From a checkpoint of a small transformer trained on Wikipedia.
Size: 16 layers, width 256, 2 heads of 128, MLP 1024 squared ReLU, vocabulary 1525, 13.1M parameters.
Architecture: LayerNorm before each block, learned positions, biases, tied embeddings, normalized queries and keys.
Each number is 128 + 24 x the weight over its row's rms, rounded and kept within 0 to 255. Layers, rows and columns count from 0. Numbers have three digits each. The size before them is the row's rms in percent of the matrix's.

# layer 11 MLP down (transposed), 1024x256, rms 0.112, rows 258-364, columns 64-127
101:097167141114112083129175131132140129115119127084140091128135119143125151098126096073139067131158160115173130151165120144100140103128131135091122132083116133109159154141169105126097139100073129
093:156115170188143134120155070118096093174116173108116137158118133108140120098116130197156127153087127187115134111124106108126158145107138132123134105109123118148144126144160142094159124137175112
096:138134145134146091099150111126145149193130150115110104111141096126147130139105106172177144160081141159136135167143138141144095155121121112135138137151141111149099123123102094147103128118118069
101:081122100158140111132124086162136117107139145101135142158126108135130145136119144124128085130077114142125097148093144150136135182112102105188146110139143106168147142126128075113145160137140109
108:117161153124126107119146135135171135138140129142150144112157121114105155125117126134143122137136084129134111141112136142144103113125171091164079111113120120071145117117097134113140104123109151
105:138177183129153104105113133114138160111160134123138127128141090120177175115155173128116143126146123148159107135176121131165116090117135145137134104158115134096145167147113061139164177144137132
106:144128123096126146139134127130148068184095097152130132110135147086129138108174149107171156054169095148123100085116107131117157143096159119118122125110152127150162126121127109096111163115126094
098:158112160184139143102080131121122164127092129114113139081137102145079135105126124143152095123125142151140135173080134073115168115148105167110135104151118115133117107172128108137067139133090088
102:124143152103121149126148125093110095143150153137130121123150156124110131139141103098084114118151126124118155141120110150112125166150131123161134167076140130115139123158117121104124119129115096
100:157138113099159083058122117149112148147112136164133141133122096130148110091132179095111165150083162157104098132172120122063148135138090110137131127187112133147068162141149117128153122122150146
095:131170159134150094117137091128193149169108107129115135125165155150136134134152128139123096096107101118130152141152118138118111147127131117086133098149147138151107142146130156135189108048142161
097:128173127138123111142136111079126142116126137153106182089122158125149150109153090134055152111139162138077111145102185147168116143115107099134142167134140127094129122168118107137151106119154080
100:132144099113117128123126110142121176126108159146114123153134128123106145084112110112159148163117127130140084143143134127137121165166125113107130137126137120136155121095107122130137160107113090
109:065101081184166156155131102125153117151173150119159118142080119140124105112092116115160086048152071103102115112124118111148149102132124131162148149138154155096090141144135097112144120108135134
106:109147119157145114122146118155136086106138131086123070098180120120123112154138151134136082128088126129125095142141113194099115138138137081133140092108122104120105124089161132155143139125083130
101:109103158135104134139169108117085099112130142130148138100142110152123152088137070146127163099129151107105139096133128151109081116127115169102129108125111113116145148144095134106123175138143145
103:166156142131122171139105073167161153147113086114130133110094140080138166154135121102131123094114102109093157094139142166118125092134107117110151116141112148088125120141127175138104097133121162
092:094108081134116078119163142139122102148095099108141147111155149130098071155075137132110124131182113142152125148153143143152101115141142114107096130098128155150186104095111104093106109136129105
097:105147099135147070162163116119135129106069124168098084134155111125122104092110109131125123117140159132147125157134115106119156125112132097145110108135128137155148129125139100174083105153128150
103:123151143135119135156122117093135099100147146125080119076123088103142121186096091078110116148164100098130121125127147105118145110105158080110171119163136184141100129206091124119110118170105138
098:114165123131159127144122091088134083107095146137086136143106081126097156161131141102155158099126124116131145153094172137090100134120146141130176130119136064103125136116078152123134151135128144
107:114164141082106059140119100156142123131125129122152149104137107076094146112141135125142115134121132100106150129155105142125138111128136130092153108139132138143119135105115096158126122173113122
104:131057145140103097123120106157091081107134109088126124100154112142117132124114143111154135156185110133099119128175135130097150136091117118101139168133158111156132110124117151122153159134146134
112:133150118136132150111136160106134110155107145123122089113130153123148152122113132102100133100149121153132117120158121134136159148100151154145100113146125123142136165099131163137140112142131141
092:162104096147135141137144111147110139168145139165107096168094112103169119106118112206136132171096094128165136121114118141104144147147121113146123109145129149122123115115105126117116155095146112
101:150100138102109091138098148154120134093146130160119145161130060140146152134117147115111110162129139135148160122133138099110148105114125075115131160148117122136095092123129137129155153139140118
103:087106120152154128150151101139108126097119103118152114098138141120104145104112131146084180176114136108128155079173136137152114089142147132134106151166122154117097118146112128147157104155111140
097:138132129137163148128111085144178111147094117155144128115216075105131118164177106103167131122123165157102142153108151105111167156100091108101118124080107102134157152130150107129078184127133100
094:178109166125101114142115137076109149120116153093099103158097093147130099110130151154143147153093157177126132129155092128132117120131094109125116122134127102111123176150111139142087140104112130
096:134133133152174138163106130077150102122144151135173154152151159125099103098132101116133132133161120101108115134094135123114153106113156039129131093121134123112133094116106077089137135151116151
102:160109167147152116138148088078118120137132136109131132152172105120127132150102134081143148161087153128090081121116087160107145153156160110121127121137116142102140138108121142127077107114139128
106:146158088095150111148088111161144109125126155143073135067143145144139129174111075119153098144156114122081121122167125093140123119168153132112149116110168124096134084114152134094125107120126104
131:181124150058130147138103084131121110156132131161116105115144138134171110110149130119166169116125052104121128136118066129154132122121127115098122148127159122161161187133158153106129146081151150
099:149157086144096134147111128137127159143180107141142131086123183139141113108141111085126174091173107120104138078109117075107148109124106141140125132111143100117149132152148154116130138167135126
095:130105163090174107082155137130101173116141147110076120144129118070142109127148093129123102135126110095165104123099120137126151135146133156116144133132126138119132148116123120130120113136109145
078:115146175136117074141120138117114156131134137113148145136105125144115136132160175125180089111104084116108132093130139089156145147140099064114121113137126114119118157115090133118107121142092129
093:164113174130121124162106164131114085118130111122180116128087163068120145108092139117165149122161117137176131160107114137097151075145136169076121129116107131101158138107129184149114136177130175
100:113099153120129105128122145141136096101096113131143139139134118101168115107147121152111127160122109104155140106114121116178103099115135095101129131136119093143117093098094159109115130141115097
101:135201126168154128165141086119127115137094138130142124172123153097146075154156141128117157114173106111144135164130132123103125090128151140131126100158130119110092130146157144150120136121112163
089:147180128142154101130152127150121110154114184124106133173111127127192135141109113126159147105092113140143100118129131132148110110147156102174128099139125142160171113143123148109120100102135122
098:091125156160100134151127140168135122143100152149118088143133149098101086144137142188110127135160089128150123112115175169157139124154116178121141149110162153102093087123107128134127132118129155
099:146103136140077104132107150135153108134141105141135124130126116159075126137142105097145146115138158117184140120133150132146167115134127106136084140111183174129160122067140128126091102113155153
104:079125143157136128122125143152131152063084165134116143141117111144145109135128133109127140108157168118128165154122162164171145109179182132091122137118098133168147143144130082083104137105139148
095:111165088121121118122153095087137163139109118157131153120134191122162125154116140148091173098148115151090146109094155148134180114135097069152125154108119109139133076123130113149146156137131104
103:154134131095116153140131126122122096098149108142160147100112119132122159129111104142166149112127116116165130134135155168145145124114195087149066126126088085136146124106157134081136147096160117
103:132088160114089131140131116183134163151116137139125141089090127119146139113134165157183137131140153150150101105120062110162166155102137150132100078144124105138118142121125118171099117118150085
093:145150119139142118154105084135159125133138118098163127121112107123152102108132107105123156121116179109115149098123145145106158112150090125129098137135177158139131096124102111145132088200149118
089:158108126112117186153128117108120130127089158141102143142125128109125102161141122139109114166125155147139098124109157177138161121123105073128113131116119086129118133176123077127122093119114125
092:127094139111158116099105163128137133120137161125147121161100138147143147106077217123130125137143149163081177119146118130146148115127086122102088113128143129158155140084123158110114110127141146
099:183127152091085155117144160130161139115125113166101164139088129118109118064145131152113117129123172156161119134104133138134131128147165117109098108127092122101159145137123131128104163134100135
081:103136090139112123118130123127143123125115115114089114140132084137100192170096108184158132107176121129157109135109110149086153131156146066110122109138139113106086083118127112126121109137148118
098:124139100130143123141089154156124113127138112184104124088161134130140096132126089126153154168150136089127133145162108110119095077148090185134100092176149110139135112129162120134163169100175194
098:105121132148150163151100136154150127146098165110135124089101096122143117135103107103101099096153102108088142141137102081153114121147113138106134089101118109144161123128142111120138115136117151
101:124137116142098107148134129137110090191112116141138166096082125162156120100141134134154130101114095159136187110129176118107136123137153127171112144129128111169149077128098146130105107139136111
089:167161062116131156141105150139129156107157126125118134149110136120104094108090161155135196119165156114141100154154128163128113108138102195156143143099132130171156126098138137150080120121103129
097:138174121136092133124117107108165107073131130147139128085119126166184141108128159121160137099133106132122125128140123097119116105099114108112151077118162157119089127131134131136123179121094161
103:105115120130153131102136116116110114147130104119142136111118118125129083120138169121152128122133134137164128120157121132091188170106154158141139090111125098153167146115156131077097096123163126
085:165109120122131101140140140118133133124093164062128159125116114107107160127113149164098150118152127152115092144133136118135092142112118091153143147122125085119126105139105110132096147148117098
101:139126116143141101100114107087102142163121161105097117135117150142120072095105145128106142123120113111105076134175099130104153154114130075115119097148111087133133117119135144115113175146123132
091:147080178125112119149118148147085113120119111093112131105142102144123147134144117169128162133141186169122123145148127120165131155140118125117071094148158125152150133171118132110146138157069086
097:154157136141129134146151111090101148124126188097115153117110065129142126168134154117145121116156146123117103107142133132114127183068148082145092117118138115137125172123098128134149132124137130
099:121138115109143106158061141093092159147160127137122117146131090126175135124132115141140117100124132175169117132151135116089115092140104157113121122154131139131122106074158121130145140105182140
100:131145127096125077127147106153168101140140116092151125142113084096102152102151144105151156167117149141113131177134113143133116150171179154107104122118109132120133149130085127153128139065146107
096:122142095126122106126135159138092115137077122096159148182152120123136097135150105134113138145115153105135093157117130133101090131080143120129114135170155067133110152117117131105122124132086127
093:116147144112130156150115110109132115106145092106137134117120119131162166140133169185093138081107096124122088141082134144149113118132099121110136163142077138115111103129174135085179128112101138
102:111134166084139108130115178158106114143155097146142125098124132146118171155122123090171126125122129120133095167142154130120145142178124184116105118174130147172168152116129145161091145150124129
099:146140128151169071183109115140107113161107136084110144099118121092134098102100099106090148064123146141153110168129096145157126099126110094092135139126136100107106089154109110113141164111148123
101:132178125140141122127097094156094137142083143160140084137109116146075112131117111104144138100125151156190138111123134170133181110157137100116110098124081114118098129174138142149096106143104152
100:131157108114122178124130163124175148127172138132102155163146117103159087111110128121179123140097146117163102117150132179113086171101072175134152096162145079112129146103100122130134146113138093
099:110152125105133134196115099122120087175140097094105125142112140117125090124108123146128146161126110172156104181140139149154126139114104142123111117088122121110181115130124167168142163127084127
098:185124135108092100167157141156182094087127168155135142141137118112155092169123132146135095123169146130154128132128118138169073118091138158109144112149139133119165133114102140098139146124133131
099:142148150119136117107145145158125191107169111107101114155094136123089142143149125106144155131169111108132172119179136174158126134122112126124100143142143100124106077117117103160123051149114120
103:164090124147135069072137131138115123156096125138125085125091151164126139106149112135099169176147191118146126102137113160156119107164134099144128145151067138130083149124148109111076163095115113
102:142133110109140099119142163092119117132158091132117133128151122085137083096141131136147077113143085127126146107148122142116110123117084116141122132094104125125129170110130102089140137123122133
102:125170120120109120139126130136151112122159116118133154091137133107153125131147145147167123125142111125188153134138093116154088157113188131108131088100139131126120147082150124148145152135141126
094:131124148162091124139102109127113079128115110140125136103116132122123098143120162109122167139113131145138186128146168135120119133069146105149104102123131104123091097114093103121021123159137153
093:129120063148134122093115085122135129127159142099152115166120178145156114093160115080101163114143113068099164134168081142153129132113135086140122113108150170164126142135102108113161116152149146
111:111127090140106114159191141135138130097157144088141166113156090141120114102139123121148112143168117159144117172122112146094112128122125141145131110112122156122122150093152135140139145169096140
095:155140128133113075085112145125119131165099134098152110111126122150133123158121163151154114190137139134144137127158085118139160154121134068123148118118109131161126106121116127143101120130156144
100:143139152114133086113159165167126122134127117136112135178075155126112127144103107130083131108140156126160138117137107185131134164109122124111134096155145149110140130090110143145124092109140115
097:102110099150125103160099125149139087116150089152135157118148129154111102156096105097098107119121116140107095106085128129124113120116096119123146168084120141128134129138135169118107152124146144
091:126143153130130106106105120102141129144122115164085129119109123106130089118132117147112168087110119153121121100121171109104130122135077068120144134157116137146148137113160090093113130142114101
103:157108105111133099153135109117141126136146101100099130125116115122117096133081148146178139186094084101129113174142166137122134146162186127102098122151087159118136164143134086108175169101095139
103:149097130132090096137106120145129201120100083149134133172090093163148104128120170120163126112145117105139083133122119149133126099175122142118120140112121133119090118144140078121080135092129165
102:162139129134197136072161083162133170152148111105101158135158175135146137148163091089157125106145133140147113115171090143146130157145147098148138155141104125087175123105143142147126116110170133
104:141116119159097134120102125136092085097145162151133082084072144146090203146176110085157137128154123139128128187114084126135158120136130117121073132136139136103127081123111135124104143121107102
099:117115123134129108119159152121129149105133166129135106133154092162100128136154092157144111094125118131129114091127105143116109176161128198146071103134096067151123134114115095129127132121098110
092:133128169135109154110108093173122143125110086134148123140099116151170120111121151123088137158138124105108122119107148129116112138153111083130125146114134093118093091146096107138167138121124105
098:152131075135038109167114096141142121158168124094142157081138167114127107119156144112113181127101152111132183100130098141107119118147121132145148133114143116159130132149127115139107100123107121
102:186158126080176111101119099120105146125140133129131120146131146095074136096108111133108114160120094125107134162079185153087113136126116126122135113131156099122128122118117132119168146098141160
104:144071065097091120092099142110176106130118116106175133121181142139137124135133165133133135142142129108119135149137135115110124115091116127119115113128093129143176132109117116141122155127082173
106:097146139149159111126164077154143135143111138127145101122160111130143119144135144149117113099150126151159148143130106117136130087089129126129175177119143146122147120117116106115113099140135143
100:189140108151115082123134118158129095149116117159099133133161106131119163134136148108121132072183079147110080139134137146138130136108153119105127103120067128137103092098169121162130141195126130
087:099123154109114151113136130115102133140110122161107110132133145106128145092149124147154106101122119184133136144108093162142099115131156098154134078166159132077112154109143151164136161142132083
098:106117095140129135111180146153082125152147118122151067115121118151128101102165108150106140121163104106122137125169134125146121135141141118137127135139108158124084131102133096153059119180118113
104:120126156111123098122161120147114110159148100153112154153131151137141114110107139112106163128106129097138069137126156129163144140121130134109088135105120146112110139157107112140109128134126115
098:115117071107149104124099106151157095160136154167104147144123155149130090131139120119137098129201096138109101105128133134098096131110120116153141118140109103146124090128133095162149107112115122
088:139150115149090091172131109118188134121134118152120137125133152138085133124069144155110136123125150125103120117111132169147129123142131112127154150119160129106080114136097111155100133166133100
093:107123125140134112110128100152136127077118158098196115145141129105155128149144156132131107110112128074111153148105130153125163179082119097105145130112115128107130106149109114131123166097144116
087:114151104118113125143112128145121132106145105128112117112157152129118116183123111106110109090144099153108133120138133094121103140127100140171174131181130102139176138085130148140182137141144133
111:125082128122133148112161115110113136108133139125144111160156124133156136127133119119134143106141117145178114139121158122118096134155115134151092144120110113169105140133151125144149140086098108
090:114110149085130146196142119140134130145130096092149122115104148098133158116126094141108135145165169130104131097145156109136128158114111030140109086112111149139143105152127110152135143156117140
107:114166148123115139113141117136125135097123115104082132155149126095104122145149151142150127108163171108135166138091114107138110157098129171138169102139116138123130154089104135115103146141134133
101:134135129121158138140094157141107155112126086096104133126140096131156126135130079152148130112091095107096139111109144109091104128136143095157126069117172106117151136171109112120150108099123105
102:153117106090098132157153129142155070137164145123107110179110049114184160148111150084116148135163135163124164129113148112107119131176161119164118124124127138130164136143134133155150153139148108
109:122117130105167133100080129164141136169100125151098157152137114120132116100132098155088161123109103161097100123106104093171137145145120166131154126146100119124163129138158127092145168123133109
099:172177113121175104093139144177139103155130086130135141119112124125142170113150144128114143117127140100153157149057121131112121100123167130117136196166140151131116152124109095111153134171123127
# layer 11 MLP up, 1024x256, rms 0.121, rows 259-365, columns 64-127
090:119079163158128131110094101125158106134168156143155125103148135147169118142153094121125102138107118118162087140119171157144150132086139149154111115154079153096149153142139148148154133140060135
097:128096127148128132162125120152132150116100147143144133124097131116114131118171079130142129147115098115100125142142174129153099154087112129153150124149132148105104169129142144097142142110121152
098:132138160088140137102135123126154188133123145136129140135118097116105135143122069074181140122106110085113139141128147120142067140127151146144148130092141140139111127107112144134138121121098178
106:079131134129160138142130151124123199136111096133141060148162121126132123151101135129156157088174110128140112137132110119125143110154110122155152120140139085094128136064155094150112123107141137
102:115129116107123198152111161134093140083138127132156136168100168113088064144133104118125128169116126113104131107110097123139154090082101147153150125079134114113079115166135118104161131072145105
106:074153121134092153114095142073141127166117142157116137127118114080151132141125131144104110073136145141109173118097155142136079122170121151126133135146082134114169157119123142081175148086099072
101:132117108113151159126129107121154170145118157148150136116129145148139156119086111108123141118099139129121138146080096091171125129118109133135127117114093153117141110144145125141113124106150127
104:093097103115159151121150092138086119117148114144175126168089126098164105123145082126149088121114144142151105170151111127091130083128167151152181145130130151135164136121126133124147148078106131
100:025110126113150159127110131112115109104178106129146141156051126120135101088136089147144112129107157084130084130131097105111113116150136129141154141175116125159106159112141128109160145111105161
094:107105157123129135123109116107160110178149124153087108138083144114138099107144130138153111104154156072111150141105113167125163120124138138135118134137105122099143121100169120150108137071108149
097:129119140098160125148141141114105120125137108136154106127121127135114176120115126157173162133095175080144114136146122167149138143116150146161171107134157096117124131129155164150133125101115083
100:098103106163142174111112160106115126132121170158110121133079172129083176168091126128122106105107138132131091120098151108126134132151163146144113157133125107136123128064146119121120137124120076
107:133097159141144166115156118133160138149138094096091139077134133100128141088136118127193145112063135132090139145141143084163174086141122145143130189140132123129108135118167140140108133135139128
108:148113115135115151101124113135121152127140125177138123107134168111085126174122106091102150098086128126110142133133147087172162103115113147158154145148133119115122152131117135120109149095110088
101:101087136129158151130153117094095167104088098112158131112133140147111173110174103133152158117119124127124117158129135149128118141117154148158167118127115144103123106149149136091159151116099092
103:120112151135120137129164142156146108136134112165113099140107140122100154088148157173116109134147118151127098126124135133149101142115146123133153089159096178102126089119105138102104132086083110
093:123119127143092142173132130097123103140152117115111103159146136140159118136112126105153117148129146135112118141124107133101115146151157134142121124187101112136095120124103165117097145136179138
105:126143125093153131144141108099085142106141124132127110166135169112154117129125158109113123159122168130122117097120165134108085098142161131150097082121102122125156170132128128121114161099106120
100:108125106135093183143136068140100168152095117119147129146147124109105165089108120118128121101106146163122089143134131139128142114170173144107188173113144092125116109124135151084106139145137123
096:123106119163153141132127135120104125115179131149119077152140125089141072098161104109122115105098102126117087097105116130098138120175101142105139118076125117150176139136139096128135193141118081
100:123139159148150114157128115126109128188168103118144093130110159148122102111118146136136097153107108162094095200055147107134137129146115156156141159117094139159120104094165124111147180121157129
105:131116156130124135106139131166098147103155115083117092126107136091152146150112116155103130148110126138173081157155126098149120162121121144150113101100137123119109100133145096119151163125109120
111:154134130103149149131132094126103111149178118114137118109147141116090169147111072091111169127115119084162129119119126152117101095145141145139163174137078118167088142140130161112126126119114121
089:118134100092189133134116121111122156125148151146149122146143113129145132152089071137120186182121117109169106123122126120161114130125149122138129125155136135168134178115148092095128131095097134
104:124109157129120135132110139111123090131131133152139092131149181125113119124127084136143127135109102108189114125117134153125125117122157144162098126158136069142127147081130153134132174096130152
103:146090119138140113107169126137107140157135164105168113117102125132142138112121158115099096081157158126117113176117098104151137132097143132146153160140122119125118163116175159082116162082153070
096:162141116147173152125157132145106104162152125134154101165135119114190167166116088136135116077133106148171095069098151125103148079158124159108131166126105164090121156137111091128109129139121113
093:122137076101125158124140112144122132150157106102088088117152114112111126157124113148133129108127131161117110116089156079143112095125178141083201157121134116134127106089142127145153157120115119
096:106113112156136132157155116123075108128136164092161124163112131118128124106140129133085157127166104121127100140103128118138140094126132123172136144161138144123200161125165147116111203096137090
105:138148115139132191183134125101074104100150133097129116130168123119126146149139125092167145092085124166115110114131132105154107150122155164105149139125134099102139157155132173109124124082100135
110:126098145123159131118129121121149130096149140148160140089147174135163128116122084126179148142114100112116125153147108118123103099125169128118170110172103187118086114088138132131122090120139084
123:122105161132098142175128115137132122145176099166153087132128123126146159140157114086135123131095103091152151153107110125139114119162144165139149149171135140160104118131125113159119147148101114
100:105143145154158112143121123185127150120142109125112081161132119092132101138136057142112114150147121105098098155161085124127115137139138154104163157105099150132149119132108151116137156140124122
097:151144114110104143153107137114079122143111128177156084124153130119166109158124140099103132104142165079121153124099181116160100125145117141116146067144130112082081131149134125124107124120126140
087:125077117130112092125150072129121111177125135128122083104134164120152140163104082149118157140160165114124126179109151139149121090125122102138134159132167121126126105153208129116142125135157125
091:162128157092117136130162120135082103118151121146110125116144131140167118137119112121151116106124105102135115109142073062117138110136089130190165098119108129112171152135168092102147120129101160
099:117090135103140134171087126162132117149156154158160092119117144127157152091142132177114142145132083086112057172105119103158110133109129127146140113104084189099118097159121127095173130125145129
103:137123128131164125159115127105126114167111081099109100178132152118107128169136079111113125103138127167148080166122132107099134131142134160120138138120117115114144149145154139145141154141125122
089:105111123141163138126125124176110079152116152131110127123117119118169104139150128166161121112151177155119114154100098122152119072140113132134118122127103106093163139101119101099135163146097147
097:078128196142103135122117129128109170116124116138115125119171151115128133142104099123093125145152121119174133114151131141133078142171122138146132120183155134131145176149116130132146154117138135
099:127165149171139145135134099102133130160115141116137077139132124124126109138160099077128124140135139101142136154119099121140149125164119152131117132097104153109132094093109150137115140097097132
105:083137158140153152144142113139106133165132112179138110087128156138126113179116143146141113134085097104111170119094168101125118102166121158159191148135144139105136157079144148122141128141129126
095:137138123160146179136132103128134104101178113120096132089093156122098095113091098111131124118137110116135160138076143135128154097148116136181130080154150092115149115119131168128123140108164167
100:144115155103165133126176144158141118135170099181123140133103136119165140119083134115100157142130122154123156105153080161212079140124091155105154092137109115055141146134143166131119151142112109
102:123161150163139131104127140130147175156134197153134120148132125146111150129093122121154159107112111107122124134071135142149137140102117143161143183145144114079152088109116144122172127133123150
095:120106180130106122112093125120118107165135080139136132117129137119163139116123139114125138128078158127137138105117153133139144129091107139162119080090140134108161128131166122107087122129101102
091:143126093134141122119134099123127141116142129155103081126127148153131111157140168108160142154103124126133164104116153149163172139085119129132136135111096154108102113091110131143129137123144150
091:118131136105147114124157102130127124139151137131139137154153158125152159114142171098117134094126093090123129113114133113130130123177115139159144140114110123167134138128149123154144163104114128
099:134112109182168133138182103104113166141130157100132118138124145126117148134085179061113132122081162118130106090165106114105116148198170131135125129145134091132112137116131118182109138132161153
081:114099174125141137133137122130121147118159102107130118128101168118191135120098106059129110120122188112154129096143159122152090142124118107165151131102140150136130131128139116106114132101083138
100:127148120133112149129160083138140106150134143117098067125153133096121127134083139111087110126079123116133122090097146088109109125099127141132138130127167121153099124132160091136167169113123099
096:114150161075144170150120143133126147145146112153098151118116113088175156156099132103102143125150158119156146105132150109145113144182144122132123131084071120145125103158134130128103098137108128
103:148149148151162129159148102119142112088121139137123127164129138119160122121122102103116145124101116135114098139119093145137184149121132132157115129115157151135125120127165131162142170115150154
084:091136112099161165118146091136138134096153131108139142127164194110122113140146138154135158093127142122138086107137175108135144156156118177124140145169137156132114138101116117117176135131114157
098:145106150106148131130148116182090092141164112106197130130103140091140128143093149128115169141167116094164148123085098145123140119200171119177114154110106126138159125093109119093135124136102156
103:127111170089117135095136116152142100160142126120136129120080148108136128132127076163128141128150111177178117112122118170109100128096167132160129133164107122131176100113126117116201121078162101
082:115149134136136163120116115081106116105170101134127100121106143159151105116127142087118087114094122125135147104134090133098164111143143105140125150132103135120129133134101131114127141095117101
096:106084129151165153129133089124081130126126105081102104156084139129082107191097127115119160152120129128185102088118122127153150140102173147118128190144114136134121136082126148096123126129160130
084:091110116151144123111108133093148166108107132169153157094111155129152106122171116105127147143117109120157139155097148108139145116102112184129154100102118159105100103136109116136149136159118119
097:103166112148125130146145151148082127110166092154147091093139153111135125124125097102141111147089137139097077147103132129110185151132122153121144143098139161081076114104127121097118134130128151
097:145114164119138151109133126117158118135144134112124127102124155125120184144074134103139101116136145133134151106133157132135156121183109145136144113106136151089127130124138143126145134124087121
104:104156131146140130145158140160142197090130101121142103106098129089164170129144141125116160107138113086156098133146126113160132146115138140153122109163135137171129159126143097112156143113150147
096:110131106150145115139142135114098145125160109112130135094110115128147119107127131143109133156125112103135130105117122112166101127124097132124134134147105124119074134101153125131139102103111159
092:102113099125148121111177102129107149129087130160187119128102172102133130179130152093105087138124111102162118098119117155140145095155108131149111121149128153141147098084140115075135164121120151
101:134152199115154154134105125165125151162129175123110128138119124111132170150145072126150148111094154062134115157139109117123095144107123176119109160161131135130127090123185165134146132120156113
096:105121165108144148124161115154094116095118135112091118149121120089156112124139109070171153041098120085129151128117161059119167089157094127149181152137108133105128129113155138162129132127111140
108:126106139161162124149128102132111115103158109126171137137132160119157167100130080124152155089083136139139083156093130153143135120142121125113146151086118139142124089124143142135135156095127141
102:141087131179165142131203145170135149138145102106126140187101129118093100120135142148106147120137126116113103126127131074123127143099086128106200132136103155160107152096163096091144146126165127
102:135116124145150135122119118145104080126189095170151104115119146085168132175117125094105137130131117116165087127110117090151109130147127139183134108159131116133165103141135096102118178103118108
099:108124088168189146135131126148112129113159128109157144145108136136097149178120106096150140105131112123129124164152169109111112136119111158090165152136096165149080104094127138164174151109174156
097:090076145150148140085129144126117121163127128120124107123139145157156139100187117133141130087058172112109136146113086079149121147095083126141127117150106121109089146131136153120126095114136087
102:137146120058179137155153169119108125142120103147100128172098152120099115099135147136126116108148100123153098087119145077177158072179104140097157102140138101139150181119125169122116163100106111
104:111091110199149145124135154129076121156129106131173146124103169125116105115130080114149115088088096109115123113106153118147149100144114143128173151110103135120157132141150091159115122137109108
104:127145104139124128152125119124136155091141123131086108160166150089133139136163123125146158118159137115127132118135161136129111095132119131128130128151102126100122091129148133132147142117121123
088:128135128138106165145094148159049118136151138156130132142156163078116169123129131098138156073121099114173109155119128083113146096141159163127142136103089162127137121110180107110113128091133109
090:154150106105151110115154112143117101108108121168159097128144115107104154163106108120130091098159109102161089160123147127126112080153126147129120167121118085107164156118130097148141106123145137
111:099125174152164166151146109122115122117123166130158128077161120139130178140136105069112128105111164123134144107099113145137095135120136151125119100123143131133158098104185147114147155103094141
088:135125138151122155121151130127155118142109133120153124163143123106130107130135122141160094094151130104159115142127155139121130129124149159166151096137157066114152121132124105135123168136158090
099:121114091161113130164121100163144149114158127099112118137103147096086126206144115138164158120147157132143153136167154113137106135128186145178120156114142126131118135126139099123144136127137130
095:129143127130140132163083150128121120150149107120157113100139096113137119153151079163142138119159135156142139105111148080136126146160126166170106134143117089106155090097135156077086135145150082
092:103123130116121138138097138144133162161118143149133129126124129109099130139167147138088106149099127156122156131135072074098141103116099130114155124132124116081059163111125104160143165133122079
100:090168183092138150108111092162077142167113071179100160132121138130166096154100127144132165133142143125135135117131143131127124136131131159101149121166134123100102112122149101114130177132144084
099:116158120127170117161127139107112128125187121115136139135100179155120134108122152112140149162140129123175126110176123106168103107103108169144120137139130141133076144103162134143103155131115181
102:141127122101099159146152115139112111151129148156127116183169160108164125128151070118180105124160126123134156109141171133129141109130130125119131126141143145074144135162155145149099134146142129
107:135122114128141177146104152132122141126138153128128115114139132132121146133131107089172099090132153139132142136154117113137140162115132126140135123101109126096140151160129112082113125082193088
095:108116134075143128125149118130140125095109124098132122149144129131139137174129144125135135095113107145130131085105093108165092116113121160145128183174120115117122157146160066152113134104099128
089:135147148163134135119102099152131169094137111126125138128126120096163128144126145126061076119128141097122102133156098129072120124138084134162130140101134089105086132169084110147141181132134158
097:129139145116142129138103112171153117158150116128123106128123138125132123153137118141096167126130097084129139123072120127132158100143156192127117175153114153122144153117157178086127093128125112
101:118146098151148131157125112130129159125110138172149098079106129097106102118149138142101144123134165116160101156130116157145143104141157142149116152127119121164155157135161091149136134129139123
100:137100101170130136080138140106084166137177162132125119135121109129130157174154130164104146128098126157126128108121113095132122145122160157143131132150146161092151146130125151164164093130100118
111:142123138112100139098145101167140124173162145111142091143120119134164132116111131121118187138119128131143110094150148090138124123153115135104135091131153123083138115134116158074159110123105085
096:111109150120122151130126143094113151155107140151094132088172125116127114134098142152089094112095167138087151103137147085134143120121097156107147141120136129136124141095149116113128120108115097
082:142153158140103159135110108154088126158081131115136132106104133118117122102145134143109082135101118137173134152130127153110127107126140114115144111156124059164075164118131155154112172110147111
103:159176151137135147131167134161121136139122112107150151093113138119140115175117095132125128106102116096179105138159150117110117139135103151100133127122119173141102105118171113100121104100106124
103:122128098157173118137136086129113117124137117124115106102135115130106128128133070090129089130097122119113091182123174130139114075099152168148149118134154116108137165111132161156093150116129127
097:118078142126125121136119139133111165128153172146123103106145103159112148114141149144129125120140143108143154134134114085155149140139112140185163150127119140126124130143157064120151135058114133
083:150127163154163135148154136137171126145101137133146124146138148122095122113111149129111099122152116087165087116134141158108144105126139120121114156075138062128110121138090122169147162143132112
093:130156082167142177134108128126107134130170105081114095112102153139159092137116111115116153149121144105122097121131114127152081105138100118142119133138107123133095159087150125165178123112107124
085:113158107120142135149147087096113170119116163118122087117108156102172132177146113104118141151129127105148112103137144129139126179117100127095097090133162136131071109149118154140153190094118133
107:136121108132138123149146138182111133141149099155121130179131163117147098157137149117081120108121092119130148131091131098129163123152106165121136145084170132158154118144147113113146129148087116
094:131129136152177179128098135112126112122145139113123096137129168066151148125147088152128114096104119134113148120138147105177138063139139128122141115150126157106110093127140119132142162094138123
108:126082120150123126111121135136109131137173138147120119168101120101166122133111101151149143137117177111086146138177112140111158115147156146167145181151113126127139110081139102137184140095133141
099:143116138152129142134128109131073091105143101104115126105102199147123136133156104123156135116138138137115130121125117062084154078138137135157132154157079168126129115139147134155132142114128130
101:103119134128127180129130133167116156140168126110105142100138144117157123134143113109154133137117170116131155124124127077092140101145153119099115111096134097067097122122140158100158141077189130
110:129120129123166133133108137125125078159144123133090113144155123159140143155153110079167121100122143140127055118128106155111140117152155162119144098139151122094090145127142118149127103143122128
099:150105144120157112110167106165165167138116137144141106102097122114133127100157140146126145118116167118127134087129156106130150153107108144126137131157100140142117147140151124153110123105139147
101:095139106103124209129137096170130169117142084160130112102110125104129123141127089108117147090171139100162131145125158121129115097121170125101127113125151144135126148129129109121118181125133127